config.yaml
num_hidden_layers: 14
hidden_size: 96
num_attention_heads: 3
num_key_value_heads: 1
head_dim: 32
intermediate_size: 384
vocab_size: 8192
hidden_act: "tanh_gelu"
norm: "layernorm"
norm_place: "pre"
norm_eps: 1e-05
positions: "learned+rope"
rope_theta: 500000.0
rope_fraction: 0.75
qk_norm: false
attn_scale: 0.177
bias: "all"
tie_word_embeddings: true
parallel_block: false
init: "uniform"
init_std_qkv: 0.051
init_std_o: 0.0
init_std_up: 0.051
init_std_down: 0.0
optimizer: "soap_variant"
learning_rate: 0.00676
beta1: 0.95
beta2: 0.95
weight_decay: 0.034
lr_head: 0.0137
max_grad_norm: 2.0
warmup_steps: 200
schedule: "wsd"
decay_fraction: 1.0
decay_shape: "linear"
final_lr_fraction: 0.1
batch_tokens: 32768
max_seq_len: 1024
doc_mask: false
train_tokens: 125700000
max_steps: 3837
dataset: "wikipedia_en"
Each number is 500 + 50 x the weight over the matrix's rms, rounded and kept within 0 to 999. Layers, rows and columns count from 0. Numbers have three digits each.

# layer 6 MLP down (transposed), 384x96, rms 0.2, rows 171-243, columns 0-95
460534566403415450458477489577471515514551430463470449429470473434487551465485542492512479453462564511560542488531507519459484534520453510395480556492480425508479562537564480510488416602501495475555529443521535474538577462431538516514535477511552537578399514504395588510494431525482464485
473546515500544487405477423444557457490514453546473513517498464507573518454512489555466526468408478456560584554501564517503525486495447488478504550560545531540553509471443523548507557426586519519507435502440559429565540512479489488493539514470431504505469421459600576483483557584469497491
479556517492505509425468588571553511507484533461481514473524446524522489567469502536529528444491498451507502501490603482502476557556405536526446495522415522511518476528502449509504438474506527516477495503503520550472484460551546505472500460490478465571468412558452479492471510435543501489
502483489492482456509542491543509630402499446454472460488467468528506487554545431486547508472444523439467500470487473470401452514445512438519453523549468460496485499479449519479617550601509522552545466491447411524476485484465476515560516495571489450509470546527483517512548511549519460419
463535541473502470518497519467509500470492556443504440480524438500500489474457571535537554526518498458514516473496459482471561533561497499521492540453513497488553568425451583449542530459650502437508556528502510479431546483461488477459472448486609501511443538422496491445464485499456551546
413448515477477572525496536470453477482442439477426518459431391527484533524521500478474545422501393508577465448478592510546559477525431557497454564542414428505505485458500543523406500533519517523454519429524571592455518378512430464549487502557504455530428571484451494566491551499381529486
502498553482539474500522449473427455579490527555402499466450432532483440524567548570604480492495452504509500481555552548449514507531539446578541503574567499550484481509551539418474452448403521491486493459435565441442581456553480479525431644411571519506578459474555480475497509504555527471
529426502427481493501485456540578503454492472460503472545518512455560467576491394582497531540521538536483468466432484455380432458522522547427456594481532478487576461440460459490449514527470562432511476479443432411563531473482527490529402531587457517500596536464607440461448483480558549455
494586487460453637534522557455477455514491523475498490530387388543518444531415483561494464483419497493485547550569562521480547459518418493447485486500570422568453448471429584524468522540456549551558493455450480472459465558435485562452595425548496545521541533546547459436516478492482474557
447440486513477407411540500478596427483439490632613465540553570489452354546459481551506442618477454572510391505536449536550404333469566484491419514450409541463422473573451547404574438397520508468438490570412622479531482477542396536426493614517567491550513515466494519517639559562404528590
534536472606553539528453523437486489519536563509512547431482475577518517505526568539495523498479469546578565528515497470576627524524449543474481536455510530501439540508524524570498556454392502466437532511489573482498564541449494424611542514491542528566534528588496513530516577459484453436
481497435529452417490496448529526466468464527342482537554504456532466463530444477505532477496419532498512549533487514497512538521545509469498471503564548509464540477441574515458653514453443425498545512539490466584480478513504495482561467556546504503490477559489534497517528497451526513446
501457500508519474497488423518512417496512502567417603603514483429572470551498552482461466582564447420493633519498534520546475436500470438412654514515514586448462527479462487512534574522503474422438482466543575527520473532455470488492421506427513398501454536530430485488445565455510392549
544531550498523544537536500461508451497554557488526457496510484528415557457554451494470573442511474479462438513513508480553516572531455455567541401511515499482521533506452508501518477545629507499427407539543530470472442487519525497492451535386516495562443489482603519556555425446520513504
382539452500585556522571484460513484545449439582411479461468484572420518487443414460523473450501570532479446496465542494471525456567460524397428493480397619521601565481516459436482489474573513533545369469474531401432512461463384439560540528439540566545519546449549508515489480566395548460
461508520385448592478584566474493488502415453532527488434491577568519567470435473498509458519495536553434449520517470362421523501524478540551500512381552514517473473536423468501475446440513471507514447455471513549504454451457427451423530486479399509459466490460464610531468494550581513495
504506458472492498407472507362507477398439538403478565557469476497515482546576453427488442498541546483514528488517489454453509469526538404559424494503469476520502506527498524469562491595481492452507574489496479534522537515479509594477473408438497504481606548444469516484527544435472543443
500484458533502557487508434524479552467524565497500487464442500453457486544449513526451461465452489443553568559509494443471516530548463477462514433604584545518448532514474554455492477484572548461459419516441551517563500479523549495490478434536513533605430479545452481499436490549549518507
474447506523589473568526487467442447521487406535480462462420581383494498500495511466477588555517542554501535566481434566510582517505510507525607483473480568546562512475469555528542533429657500484452524492547513490497539456422607497554584493504554456476474533501426476498452468474494531519
534522437485501565527485522467542498437537566374480542450503481549417523491482486583534562449495507559555488483474586499485464514567432441526575517387460541467581477480451502476521497459533541561559463557441552519509597496524459512686549568523435475405577472542497584446412538397407650551
488484430550472553462479566474484583442499397549504505466392513557550464455558457562533594459444512507521480475530446433521558402479423481496498429535439540520520533469472521538567551556436541461513510491427406474537449512536549487491495512524552568460493394546529454503513476397509619450
441438506499478396512436502434477531460411519465396474455469458483529449454491552577465518486475455533494614526496493512441542577529479531493482471474495482553457443596512553523510469452463530596428560494618548505493437482494595583460424503493518486530464462536535443455448471463547543512
505519545468497539473495528486555549530452523515527483517577508502534552538467453563480570503421510556510529515463488510429511522526446489503468478543510504532513458527504435479557564532390467497487492485483478572472515491541475510433461535516474527511510489523575487524521533503501493549
404496522407538519528441518530488517490556457536462525474506508478521485516466515447523518595520373513468495470446489547527527641422473453567465554411446598479444520476523483528410422519411455475539473463446553465534516484577517507460533533440469502631440468460452525492533508367507521500
511508550564543463549476526550504542508461498536499479470580479481542456542533494542553532566506490472492481461531500452528492400427525567492452423515501469483458526485603500446533509452456457420522496580471556546485510500534529448507453510488566543511481527496480383500415502473431591547
499487478470495500541441534620412521577541537591466457520560440562569522540474473468567507551461537470601455527542320458472554401588518478492390470511421570533496458538526463575529447477521462508479547527529553540425578549492545564536469543517515464427545408444485345511515480462476527550
529532467512387583496423460467458539450574389500537535489489606442541552484550611376491446544489516481510545589499415518552542520533581556507419455464477459471480477476553495494530461553542521477488483548500444558513555437480470476498503549475493529528533481498514431507481511469471443539
380520453492476440451506537483550591367420434407475426520423553487515571490496424520375494505506491523516654591466557535576528491430574606575473550482553514426441504579415471573480481428562507518574482581591433478534464559501602536484492444570556534383535656580552492483467501456489552573
541446493446511502520456559501526503468528562563534496510538460479485556544446529541520513452458521486462462569513472461497526406535559505548560473551443603446535537482376471478507511551556535511460509454477601503491518454592562522503544424524494488489529567469568465435546525486538497520
601377595514515495570426574542502559481479521523340370540470478492448467504572567508488447449486514458585443615559509446568491476472442491500554531560494455468487498472472490513532543495548539486570540569540490439485507498435449491568533394504480588405454531577450570501523462467633502472
612589463504529467507594497463511518580572469553534500549468429440514520415468591462453494476476519572540536439476475480515496527451546479565438511419465470511556541521525466439529547564523484449492418563488456417402546511457483475519638507537538478557561521533642510485430681601518442478
512452503473505570414445492468569438521428462535604499600529475522516481461540484588399479468484578495398550527577524431524480500470498515621507536502509441396482525440480518495554391529426436453476562440426552463636477499541608475465521487461460612553529521553501526568507407427524498505
584546502502488505473411415479619554485454525458472503449516550417446563512455580419450467455513578516475499562539409526397505512509505453591461492468534541450519452432504467478577399546545487560504595549423504567399522450457489514508464468467491448459489510543489538459557412589469468556
530440528526505479588491541505438572433537499474527479642484429468444484474550475474481486487417448523502525516491566424418484547401561435523551606525401485519529422611465465466431514551465461529511516501448561577504413425446540478544423478484418517524459504459498548568502495560508552516
504500435537488505575521558570435539459448440483529552454519470451515546474526482504504542421477493503546477495554459533439491398584489498501474463482433501505471452487501540489517511466387457443526488547478498591404514451526461470588468599474544462581523486480485455360536487452484584485
471501577492530563524508550478409552464491548480447509432497519387573513514395512550520396481420510543501496567440541444503596465503556427576411492557471496498464491507490525520435560525480528450557479496462549451493469461501448434572462490409601474507452437461441479430420452480464555584
510451542492547471577501506480557530525479533429503545559503408419464499508437551468541463525478484458488482468531465476499493532560522512499398487493413468470498442504541584499539541542358487475456564531489546509476513448429455518569523493514527536492512601416469455491530504529422521492
525611548543532548528445513514520475442458499502387418422549446431459426538485421547477435523486453578570441412436553433554539447546599448491478524461513467533535459580461481454555466559516488527528449515449486418491500503555483570479512453475558471572544538521496520548541442446448573564
518523485419567444565519547509470505495504525476423527554481422532540460514400537413366510459550417511503408499474516427553437464492412465511527535506535423433525499472492483531579569550486482432598543495514520512510507523477545493447533504456493493493509553422480581488481478507491446502
479415471506472546463554506513569530478433500501496453514443557473449537500502475516484427457587484485450600466538439546434469501491497594459570437558498481545459447480495526515459517529607442574510499434509503478433501504529504538432500485505480471480525527540481554534529532520533456467
457478539436516567400476524460508486516487507427429480494484413482385607491505485512510520573482462466545539509532516474506501414543493641399515509460436504546471534489422551552466518465477559439449487505432484535528535410501493585617500543586483528498514504567470464457461435428439545434
532467501451563501460487505518573630499520522549452482438520503417535505444485470383406532466479458493511554445518579475608508496489494561528426494545460520464469387538514535439484509498611589508550519566576448462459425502495526517451551548497493518486478529555558540520451487509510493407
452514569546423519526560497464537524502511469517487531471464448609488516415420553504434504469518504477463553524520514423400482517442430485540518505456553532483557458527478546407447609532480595508455459523532417466474456462520537610479461442428496448510472459450545538572508533476509390464
446534484485515473553520574551520469470451480474558439503510491491411436413473533477492458466436493496559444514531444476476514462485504506466420558515469572470499533499522494484508445504510499495468557500458593566475477539488465522533590582506507489518494508531567534499505540523484511538
457554374543413499589534454503504530566418544493546443528452474475432520434476603485581538481424491455529496533487525513501502473439494467448437504540462458495488502523567464472524519519592421462540498486560425500477554509516570558554448562449588460479590501515504497428413449499535498465
512508557469576458496480536487463600465407522462442442516560518570498474463439554522531487526445472487474488477439510464541538498542546493558512496490445501538553551529463504465515520466527455505510539497495561514465435559489536478532525421428453480471478485463460482497484508482440510589
517403502477520553504544483575529448514481472554564456444550466423480387409524544459472518503518576470500535453486484419504433412526451433524516542458595466473513466513535562480512523535632455415431470481526582485451484462478580460517488438516468522461552481456449537475543565518484498440
549488554536512531518487483536504378528477482595548505480445524507463487518395512413387511450567511473540510568473500446506555471552451487521453467505462467527476521497485477494486520456553473491502495543444450506398464534442487415549541492477592491406548513460409472437593468450526450512
533437562481482449484376401594418479475482552490468477508590380469536555481543605586485542457462469435427524512501332437442477514615484436486456561499483522542545492517375527489443429527679565546568464495503498641498473486445611422403503551468550436506593521493524497534523524456482388523
519466524510558546497492484442529506582487500456525543559539440495485506522546468462387543553516499560503542419526543543460482532481518459520550512519505476496454430538524575502521537530507409512487443424557569435381440513548548561528523560513479515465461520530413480489510490519546440401
510420489535540459506455571382522414531489510315477536477607520493445578419472388573514497522526363525539401490528516429540527482481450436428363557525512435522512555547508482413434516538498500372537538497549531500372576487552427547527470430458545531475587441453501528564502557470527517472
478501447521468488498514498524524554436435510482454545537457584471551518557410454537493503601519485513513532515428439470547478556459512523485503520520544543530446416472403552526537508467452545494479534447570474523437485449495486545539551485562496425507427498518521488563460528438475444535
534510529445521618508495514535430462562499462414531470577547430517589519443451462570415639490433508517488531549525554509576468444477509478627516521496497446480493482591531452465502563486548483501485427477459538381537543554529567507447514538487441455457457464378518496439463550450492416466
512504497427507529561536543484546554433487516476472488514405470533480457524501472467466387469489564476472507564498542418505519545474543486544560503432495574478516576511428536584522511426523442454447503467512526354567532404475435609494492548552489479507530475538404524554477477518425500489
542498365386464508413491540509499581439522461392457477611418481540482490579539539495572529557545487529452615535462556538477411507446548519475537363514526479475476488427513530527507547467554574449514410499524463489616451422483571572529440302493504511489598537448539496460500571344541482503
516545507467533544568481591414507467518379414504531434519473523447479463500470529500464494544506568432512471466580414626494501577464500511435532473525406548472463492482476469382477477467622418513530484441512538486469580508599508463472372478596539511524487448488486522524482425575529527441
527498507525554490382558511496502532513458399538522487510512534560517460466472461558524483544518517486461596482489485477578473521408621512529513466480545569419479474526574454559495506476445501434585503466492530558566487533522547491455436484544463507513477417594520480540512478469506463487
486508508405537522484447424495474515484564546452559445568444484477538503481503476610504463564482507504500526536489415516507490447504457483492510449492472445526558562505459437625539486482482518467440541455464422545510572449507511476506497484503499504541443484452512454407471461547515479470
493457478463508556512426495332552487525532443504516519414598518507485492557550537484432442521505512460463569576435506427490500544541566586539535420468493561480503564511435594505578468517388515506457517470394495482452398472531498467499578450499522471541534454510506490462503477491544522519
550527528561350471578460460547546425489553422435522499463509539545484472539490513461507514583429463483587464525512542556396542529437485429509481523516508447491479561519515513487517620486540323489582473505512430495367475524441444439465474474487521485426435410544481474455486576552422520429
420490548483527476522512508528502539450586546521609492507431507513474552501593464536495424517507486534446526523507435444579484519586480438440572536537474515530431427543526467515550486474456442575518492438465497518550460484519567537482470437505564461530434450539557466455479496521501469451
568412435500533558571535467523480533525482517503477426441496445530463504447525532541521489418481554446500476527472554430542507459440390507494453468486493516392432525458456569448574549514535643455593544505415502515412550518493482648514458507477459612503542497543524520507519444521483484408
586471516530531492467460449484545509439494406503424483570527564433615565549580563479425482454519505482471557554531467419469614512428412590471435507532504440522465473512511520538488535543452510457453464434501489482444416471508559423471450450526513573525517584636604422371521642492503493448
589474517527496475575537480469502445549549576640521398482503520515492536345496454421550475426445478488569497553466399534502502446519536517460546416435529469458505452529449509429558498481503552494472508519453540540576648548488588469584481414611485537415593515514534559399511521392508416470
455451590531427487520500448435493511429484464461555571590551608558509549534573474450606502553450465506559508570507422434527503544459542528477486491499432509547444539446457535427511448495534479468550601483461440514453585496465459477512485478473458576575487533471469466517487507522516585549
540538547567557475465478546509524519453544505518511492527543486554562488525447513529432478450493488572489493510431413333506485484568545495491542420539490455521481493469511516533483515569520415485414484421439445576492528539476580386499505486458494503391472556531513497417533483567489572540
589493464523483483443541546497513524511559381476593530532541570531387545447595505546552454517467507469522465538439554498548533503481550506436570532499499550542543466458417390528514411633459500491564591557432561654551565449566526448476431562529500484472429504542524451563526433508510491484
408533519404439440496490461474516513416552505505539505557511511580501491503558515448482494504404547588463541363500434513446526502501443542515508498563540483467395562490467489464499437623631490585575465528521371592502542632514433482466575485428543519503477456457465516500502561543502487528
388498533459586483504470549525520481603548504486436409473449504485457512486519516555464455579554413442446435579479516520505488399476532511429447465448492472488559425487502397414615560618578365581484510412491489549548544515455472499440500524438439487554465517453486478508441476549499374675
417446483552428466482502529521473536496444556477487540393519419464427533594469510556501507525483407425504453469515457544475490458566497582491553460497550393464529484534541491461498451495623523521497489501442467444497579495527439418522504454639520442608562443489638529503440460495429467541
491535479438444490464528554539544520487559490522466557437471597574549582554560516538527549512485606503465524574509489496517512438585484525388489437534472492527456550520522482559524494601471503558463467458412474548579540519418493533485539510595498517578557527514413405488595573550615557508
499518465554525508455597557452505502467470478423554493521399514376504467446470483491617467553578529465495596519485415571431508470385422540500395511619437538494441548486456494437571563522652403547511508457446476535579509568368546493539538503519512458469523517500611495417495510541377474501
549537576438474437452448417426442483496527523530488549496489614540500422458478507503465454496510437499516465491516534411495467525503540463478509519433515502532498441436442519565501434607429539453535530485419553469533508481437532502517504472576479526506519492517548528510498556444552497507
# layer 6 MLP up, 384x96, rms 0.228, rows 172-243, columns 0-95
480498442486452483456496543472560542476403457448448559491592467487527478568598413516458530524648465498489514389529447474481519473394600557488532409515511495464622469520513495477524501583479475500511510504600472482468500541420510517491499517555492550460542565530502514566483411496396393525
487462462505518500485461417460434474475525489501523560548532516467461528501527481468502503534533475476506575512526340518536511441390553513474531525495507435498519511569490522600471573556419517500508480577559525414608578506508498521563496523577487495541461548462535515501546446598412496542
522399546541506525555492498499420520443488561493493453488559450505453484410478535510553584457582435573535486471561457489550524497491469462474505454402603522500448530524575464497464502547506412496459449481518418440533560490494555422501560475516537494495535481485415476444461512591477511505
464502373565468467560526513499558487488516488531593432387416528483494505473440537543532505473439537504497502432564492494433465475522426489505433543404521523543561498494503507478503528555501604472515535450501428425527491558560488564509458502442462509499397582472490482524562459483558492613
524466406528454498562582495432456332501545505582488487501440444558403575392466490428498507442540477592507440528443424538441572457508574515476552506500554423528510507493532498436526524506478541473461532502537590520453552446560469479456491603518501478478421501500449506495543469465392500557
479513496518565530421459530479478475570489418592566544519533447535380477618570509457482462461461507554373509459586539404511469556578546470578470488453521437518537496467383486463567446569471477479514508495458531550471455477550510504496475558427509442468515493518544536543457520510513470522
473539507534554515442437571458426486475494498603405514510538498550496585460510465515492476551519453466506507459540488564599363559550465515533489561537533383533412558548494540454545446505513457550579460464483476431439495482524517521407529481596518473464495436518487453450472503479576520520
491481472501566504567501453558414497647548501431576552528528523457460537469574628497501564438505473452472455446514465485464409441454441499474525467516503545514581409530554463538500440516498501406569528589480489576557431412506415491512518511482441460485423364436504531477543453570518489446
526527527411542522525536420406479483549529520447521477447439467538523574468525460541505440468446446532546525451516476486477568462387460531427550589491559468396496566459494535578432520538607496451445490460516414504414435501483470506574464499430402465422473530486603521476604558546488484567
454505503478461442500461483485497454498526508455475520504495584439510481505542500418518542476538560511518503591537569435528359505441531514487459536474482519441487475454421467553470467502535481421566478542477539595525536468503543495440442455520458403477530542463584474516538442599536564568
520451527517545524502551516511462490536472496578469467463529537459569532515501512463609529431536436524488560517488504433483454480448480565496436487504464519522425482543436504438487433487504607472573481452477459515515525523526490495468491451605570474516531414548447506451536557507489510477
534587508476479501531601417489535635421478565583501513522574458542502482487430383524541531533523457499555528490518500491404480456434434381557458537522460432541491532482506545545543508593539477498530478530489529542456464568463478489443421408478446554386448493480543582553454507463481521596
473524573501524411588470511605607550506478490534465468526455525556509550562427387485545518487635498515518469480557497478443521486522529502409565522455553445414511470475466561472492567461523497470460406421533568536470538515543415474469498503472497523491530465481492484559439505449453456451
511440527462473488513460406406536491571522536545627399434428443479613447552486578554495430519560536506559442408486480507544443443537568481513464435502474423486514502436494548481531590545584506541506496480542542419552591483484443496440482549452510434549455458482470532516494523523464447449
568469489533550527520428467507487538470477411565571447500559468376458486463516486512454457475382578373503537506519519517450503428468486464480534614464524484567522419556432495512523467543538586572392592500476483466531568526443473542574497420512495539479470490454482357539487516529383588463
460530410501555541506507470510445556495469443557545493512496497514495606486578463458434502551438465449430536460540436531610501560550435511453528528543504457474504480487502478401565503519477601537483469493515463467495425486450516531469546510496511414581460530553466471510463434561410521610
445539544471600463511537567501450432473501418540498571463590572528564557499522503458592505456555490584462446471575543516497502436409432560517463467458477486461547504511531436506516512503391502544504468516541496511525495564479442490449463552496499478465527489526498552552459517484495449506
428486397493504521494462568547515573425483585500473487489518561564489553416428480400524613461491411499475477532475513488498403477519427527503464508409579497444449544552555381476589511583543465441541387540537476516538396502563514445508452517564497425521551488428496492477496506553526555543
564542463385436539590419457412448500435540436534566577526471508449468462495468521496509469469608517408508469592531424511396449465465417462503446567537465458491518502471555439460423513549551480561562437577492591603539527484478503602525520427588539460417529497363569464470402476505491474508
539496509499445573469494536472481482472603535463521387465562503508346560544496531540508484559432397490410481462493478523529478607471470519548573513510573645516469521499464523408466439385391509548576520539465565489588555602490408516511549478571444472464525527522487545500529449538469449570
542470545520567531551559469536546514530567449533546502528510559462474589454547567397560521515534563530509502521449499526548435481540529492451524514515599542420498574493471523509450595480487540486461444517422484495462521500494419463540474481475431462483464471495509509498573490475412434445
585493464484508477537451496467447480478530487476574501507435538546429543539532469433491518436557480498507554421545441503638558522510510501471490556480520513514558537608516559509495486578462492516461550566435490460539554496503487406531513481528512491493533511496489441459539474514473508557
492561453464538569567555566456465503487648531474435483465505536451498494461519454459557537623437481538519513494495473527439464511531569498510516545416477538517412523457461485565507471523588485472513439489527521465407527383579488386461595505540494526538468479527501411515504476473467485550
477446504440490520449523491493502469507561455532611517515484522475522503478527526478577432516436516561443527434565486484463553468506498461489585495489512505504561494521373524538476551607485471492448471505413431517580513539497471512489489531488445438589485473549518535462604444484528523527
546605444594473488500478524499460434540614542508577379462506515428523559539492418551510494521426537483457556439559530586428475587520524490517475548470460568612479516667518561476526522504519453532536503450531555529457469484508510586493493453393441387437510455373562563481528434469533463478
479545484566515486494528489528566493515488469537442483365533557541452492474527525541528490572555517478510559516540604555561440516485538521424539493575531489458538526532421446512488500487470597481479486461533515496504577525455503447407449565484566561403428567536500481531464518531481410540
493452486527532493457513468497492426480564434400508455533487490507454582454513480550583589489517516509453437557408508604562410537451485451502431447448415525489404525420463396480454617541529504505498526489598532393515504585612499539578469475494545584523465391504550552463392469347566420491
501588534543458503470476333507397526474524594447465524469525429455466574536524455499561488606499482592463495503472475566555549627446491566530483531522547438523468519578478566524470497483496475517482622516535406424525417484468602461539521496530463514531499444541468442569530486476484548565
545515471598515501450505438568536455575535475479427445494435564528401530609509524495480445572437431500532505564497513577531444479489492453470493536461508513599497511471496436432396545528546555475532574488514615450524603494454499466570576459538499526447474548558421397482514446517530488543
515388417534503592603474528430631518516576464457530515445540439447488489477555484480374531554507506448584546410565490513490453515434473517495433585432522464534449430569606406511532488620552600412476452525523482500477565540400501503372555420518536450489487471488559422463470451537469398521
550503490547519530524530531567517429407594420524576499496515454545504596480494509470396518536572455500459454627623470487523479557436502450498561541417457491505494511572433413469499544416444473547571494511465337549481475532469519497455495485526510500452467524425646567461429529470593492497
518580529532531446511503463512506531502570498414489504512487466464486528517462546454454610487467567489499510464543597429543507574509479524500523595412477486553384504453526510493541517522534454485462424457487437518497549560509491571441406513493520527468431510616422602496583523480553419452
487554492456434494468505455525439476515568559519518385575428522560528475534462466439426499475547460550568507565426474493463448556450513500483551561482653497546475507514596486437547557540507525524491525521508416500601529479500508490433510507417493450494460507433531572563502531440508462519
542542491540506461523551493444532451561458551515543524513472460434512537516470467533460469443540374514447592514538573612552530453605528557586486443460570394438508580463511494518527531512455498467487496545502493417421556542490517487503553458533532488529561466463419540438432421473477531381
474501537476477503482449486466456491491575573483506446493393522547555361483489518471454567479486525526554468460514517564477567513541585483594500548403506455511478409593448568456521490514570523439498549510402508486580475523551573406476480470549534428519495445428445473590533481450415430459
507427480547565496558447416566514486447553510475500490515429443544552484569484478467541494524468482450434528437538517499453483522432493537483518520490553454508518529518567526546413553458579426453487513487534520504590502500624528491465444499524522545536515528487531458467404503467465555468
537612453493567410491478509522516420455539591498520478599533486583504520485562540494485510519581525491492440451583475541607435448512494415387511581494452504443463554357579500523473498526588435469484506485531501553553505458368452586602496577433479482537515449539515621507544505508468489477
566535471455409472469512533478442535615481439641535513447564510529560487528521458570563504586431538439526527421525494516446504490494482588422494531501615401489424462500428502501536397435485520555499498444508579490451483482613457462478478480500480473526569461586422489518510505516482529503
419502511532504472522513493488411472458522506502482545414587533452454443464555465495576533463480545516443458613600490483613502493513416441430470559508426513453559486527558505480464480480435519446500457482559495494557504510582414534459500570523494543395483526488501542536426484470541475553
475472531492531566495469458478542451480444620445528596581425457491539579531536518496542540512614523526431539500464443471381553467388486518506401472467538568403454533549443584629513478557502442524523432620537543422522491484597509538470540388485465463468486517512501525503487436418413436511
482526460482469518496408462455483535540450530484443517468459521504537431525564580558529485476585497492568475523611362450358481548458556497534537527455437471448542448476448407536501537555515442544484487424561472440487501525503514503520551423543496530505514409476504524487483502477390460532
478482478493500593569537540475458457493518537554538566596482488427557559501481579493468576535547448524427507432613581495523479583489479494507493448486410390568444487488469559459441397458505494497492418556433560488490520500506501487460403437539509519563477541521453455519480420504412527413
501488497489472457511516431470423532537535512492508505498471521541571555580496495585471524554533432480468554485548545519539520475523486523508498510458533309478458453526536466518469508518410535521501492526481444439398512595534568454530509444600534519373522547513515562531506522479443602530
533479510493527466431468515442433543451611520538454569503419569469505504555426502513498527482547565514477493552542482550501474479437523541449507440512575453565561529442501487492468438422439542541414477444519537521537588511483498541491550403524446510454535513494531469591507505621497524497
493378392548522469495481471508557438496466531552503520518449496387510565480559466437479549473508437506520471436506497490506579440382455458531499590587557424443501612501478431522499475468472599540474485504459515490470567471519517485457560484572490531504527453467483476530490429522605466469
565459488498555380502407513419418570552539502390477508542474520547569594527437491493482585493512500542449426517551538523502519511520470533377628570446435429532536474552544504488433499458476544585525433489486480523485535514474554530428465542463573547500520495559489484551424495487437498417
503437517447525412531527442491454469626444443532479493532467535522485474513568562581586569601486514427493512519464538497451509480476515571489474603446517509504431467495378460451509485523493566502508574505603536520501548486489435474572472477440480520512551474496477531478504419479430563506
516423497502439552504483476466467600519600469523509482523482537617492438513513471481536536485540477487433483554537441475497411473560535447561500534425493503456544513554501464553541502497485501548498413631614610518470496471523464599445553471426513403439614375535541458484407608460535560516
552508524474430463492468455552502470396466518563511502497426483440485544515452467527531440474509458419444482577482451529488530452542460532453485536527566490486425578504557409548499596578565532525447523511399398520503479562537380490567446443451517564552512451471499507531522519491502523490
598493468546519470531538508486523477431574548423558375537525463522478567434456331493596588572440412524477482529633516479525496446472404475487442521496521483499426504479549477458432596486434499504524415526468461463594603499455552582451380458408417516489435465533495598527469606442508489460
497543575571505473480531489480482528467539461523569519483526466594481516467555520557565503413495421499439425494519546491472511459507479487513479489559470449491503557453514460528510546505521475516448522496462476531547514557486494557403430550498544493488482472559470539404474439451496543491
523527461406498575455528608482492557534428519550571474428513438474497497544570475546383518539456517448482404555503566530510351535486513554500525482517426452518437523531550529442546564497498498556571453563492532494480544561441379563437574560548476463443368465499464569504588444462559471386
578495492458510515459524527453438574458459495475570458564530476517393494501422502557482455571494488519467446546479560573489473396368428525483534509417429531448430431484533518519525443513509478507523486536418449539458541602509570537383520449438511531454514557414510609556494528511482497534
458596475569517584451546447454521543474467562408529531475575391548466583511595521496478451467483532461402523573513505561468544568402618472517496492476513468470427475500422429626380429550522543427506528502531516463530450492421519477513408395555433421510528509456574475444445456532475480586
374436536505494467556492489453576514454532516491462449500486480500379481609509538413522617360564479520501574517503535540563496484403559432446530522576438551524522524432445525489509484396464535550539477449542423529553465536589355539472549470457541431471576491404481556494378567493468491531
577467479581507559505567535477501446447492405577450508407419422454519553594483457551492525529484472482519500551506537505567596589541514477467424463473520552491491497566475465442437496517431460475465514457597489481527539495556483460484550452515520497457510495429469553501384454493564500494
506625502474568480482572562566478538379475417587469534383558490366455530518452491463499546494476504596451428554511555548467463577440519544521515493499516536475467532478505517479586525494452500498508394459461553543432454538561459538476510492536492504439556459502498505516445571517547520501
499475403584572486477533483490530520497585522484544511379466499417436452444542431491614470461456410495531527527446447510528475504527388492536463550462455564548457411488460492586465519570547452492476471543465443448551493561564412511500458467616479478502436536463624530572545497502623478433
467556521500431463584553492550503484344550418507515586504484501507522531433470633460542472474468538455474449599427453522454446509459496553450564570549619501506486502535451421457478569502516518487469479431482413560518480508470498565468483581491520413443572470486509517578533577447470411621
496498523509560557490592446536586476495525527528440528448425514487498492574573442466546535491605479526439489501528406460549476388455513515447465513556456529483526463510504513535502570446520567514585460462506568471493418481548488558477464519437457445542486475483493497483574504483448488479
518542483495541525463426537518492540522482520519430516430483459508526569562533482413498530588381532422480456535455548519497528447525518436481545530540544479574586496541534502459384495515565511470550545518623574447573359472506484520506507517571462600402404560460456451435607520432459496495
506500419572470516504483455519469451466560489511544433503566463602423511458445525493481577546505470582537554471605443508484456463425567544479508546540545454395532456457488620573412487543532522503420514444552588538526523497481489502515557493445470566437595520475517535553468531493408559501
624468496481540592455475496500453521554564550463529456544530465580525512502520473541503417558498454492498409414493585581509443616517440484462567521486443472504553432525594522433489527451492546469536427650582554450479547505493426508476545489574388566484464482418474440523450447502478490550
565442423578566447536478497466529502499552553510509474454464513400489361662562563479490517496511483452499555372404502593536499484546507472451537511512486490392517418547542506510425502534475501537493506459514434411501519500431478545557547486463464517547503487495500526542553480585429589499
493443454535460511467572511422534455494481573509580498495438524504516536517533580551440455465502504482511482470523599534485489473456465518543509564506456507483463583572493532526460371504525454544567555496538547466437413612505420438475441496478515546487599383483441465493495585521531445530
419560498528618395477421548512466481550536534454546506470428474476526541526460437484479443474500419451513493508519511487481485610477483522478511531520568528556397569518497445476512592530569453462437430543431444567561550601542505499439433534494513567425547497672551556525427538386512530497
524472515546555486438465447427513427491470537557493417562541602355533488530558445512543570464462529523507578496604426566466515488471541465482570448499541510568518482504505423496486529485534525620452515482480491488489422458441478488557546444550484573546389489451462481551507508452451523428
501500515513481502505457479415426506576651531435450430451513482485587375467429535494574479500545489453582511471458574539563523426589500605512484477475604488561472526432471451434463573496547415543550529485545560500509624501497466549449479446487534464491477540513455526548434417563524504506
437482566494618490569517500549366560538518443535445496469525465531488426522547468434526497487475507515486445416484551531428469524547506513550565543555545586539546433489434462601389550549478550457459553450569424486560494565494434449507409527429537525523495500552440422636531424428478450475
492510586502521459496483481412526416431568441550447477452520414490564505493480487489461539473460428525511481449619544576572502498476485518529574431465499454479430481538540445483480579528536510463432513467456434451607502482536568509474531674563551512499467539418637563573549521470388429533
522590427553483567496578499521523583509426541458546457445421494560496539452448478494514497489592424456507590486522501506381493582401527538484577539439492507504470487539435495503475533536491553501564477353481488492436398555468504479406476448501554389531433499388656549497525470564554465623
483533414454605525478481566570505443504485492582520456506430465497543515529590549469604538550492469511536512470477502535479478445450408446500452520569514528486456542515405471401512513460486449569497513509577458483593471459574446523524529505515509435505635566493495577506528445527516510482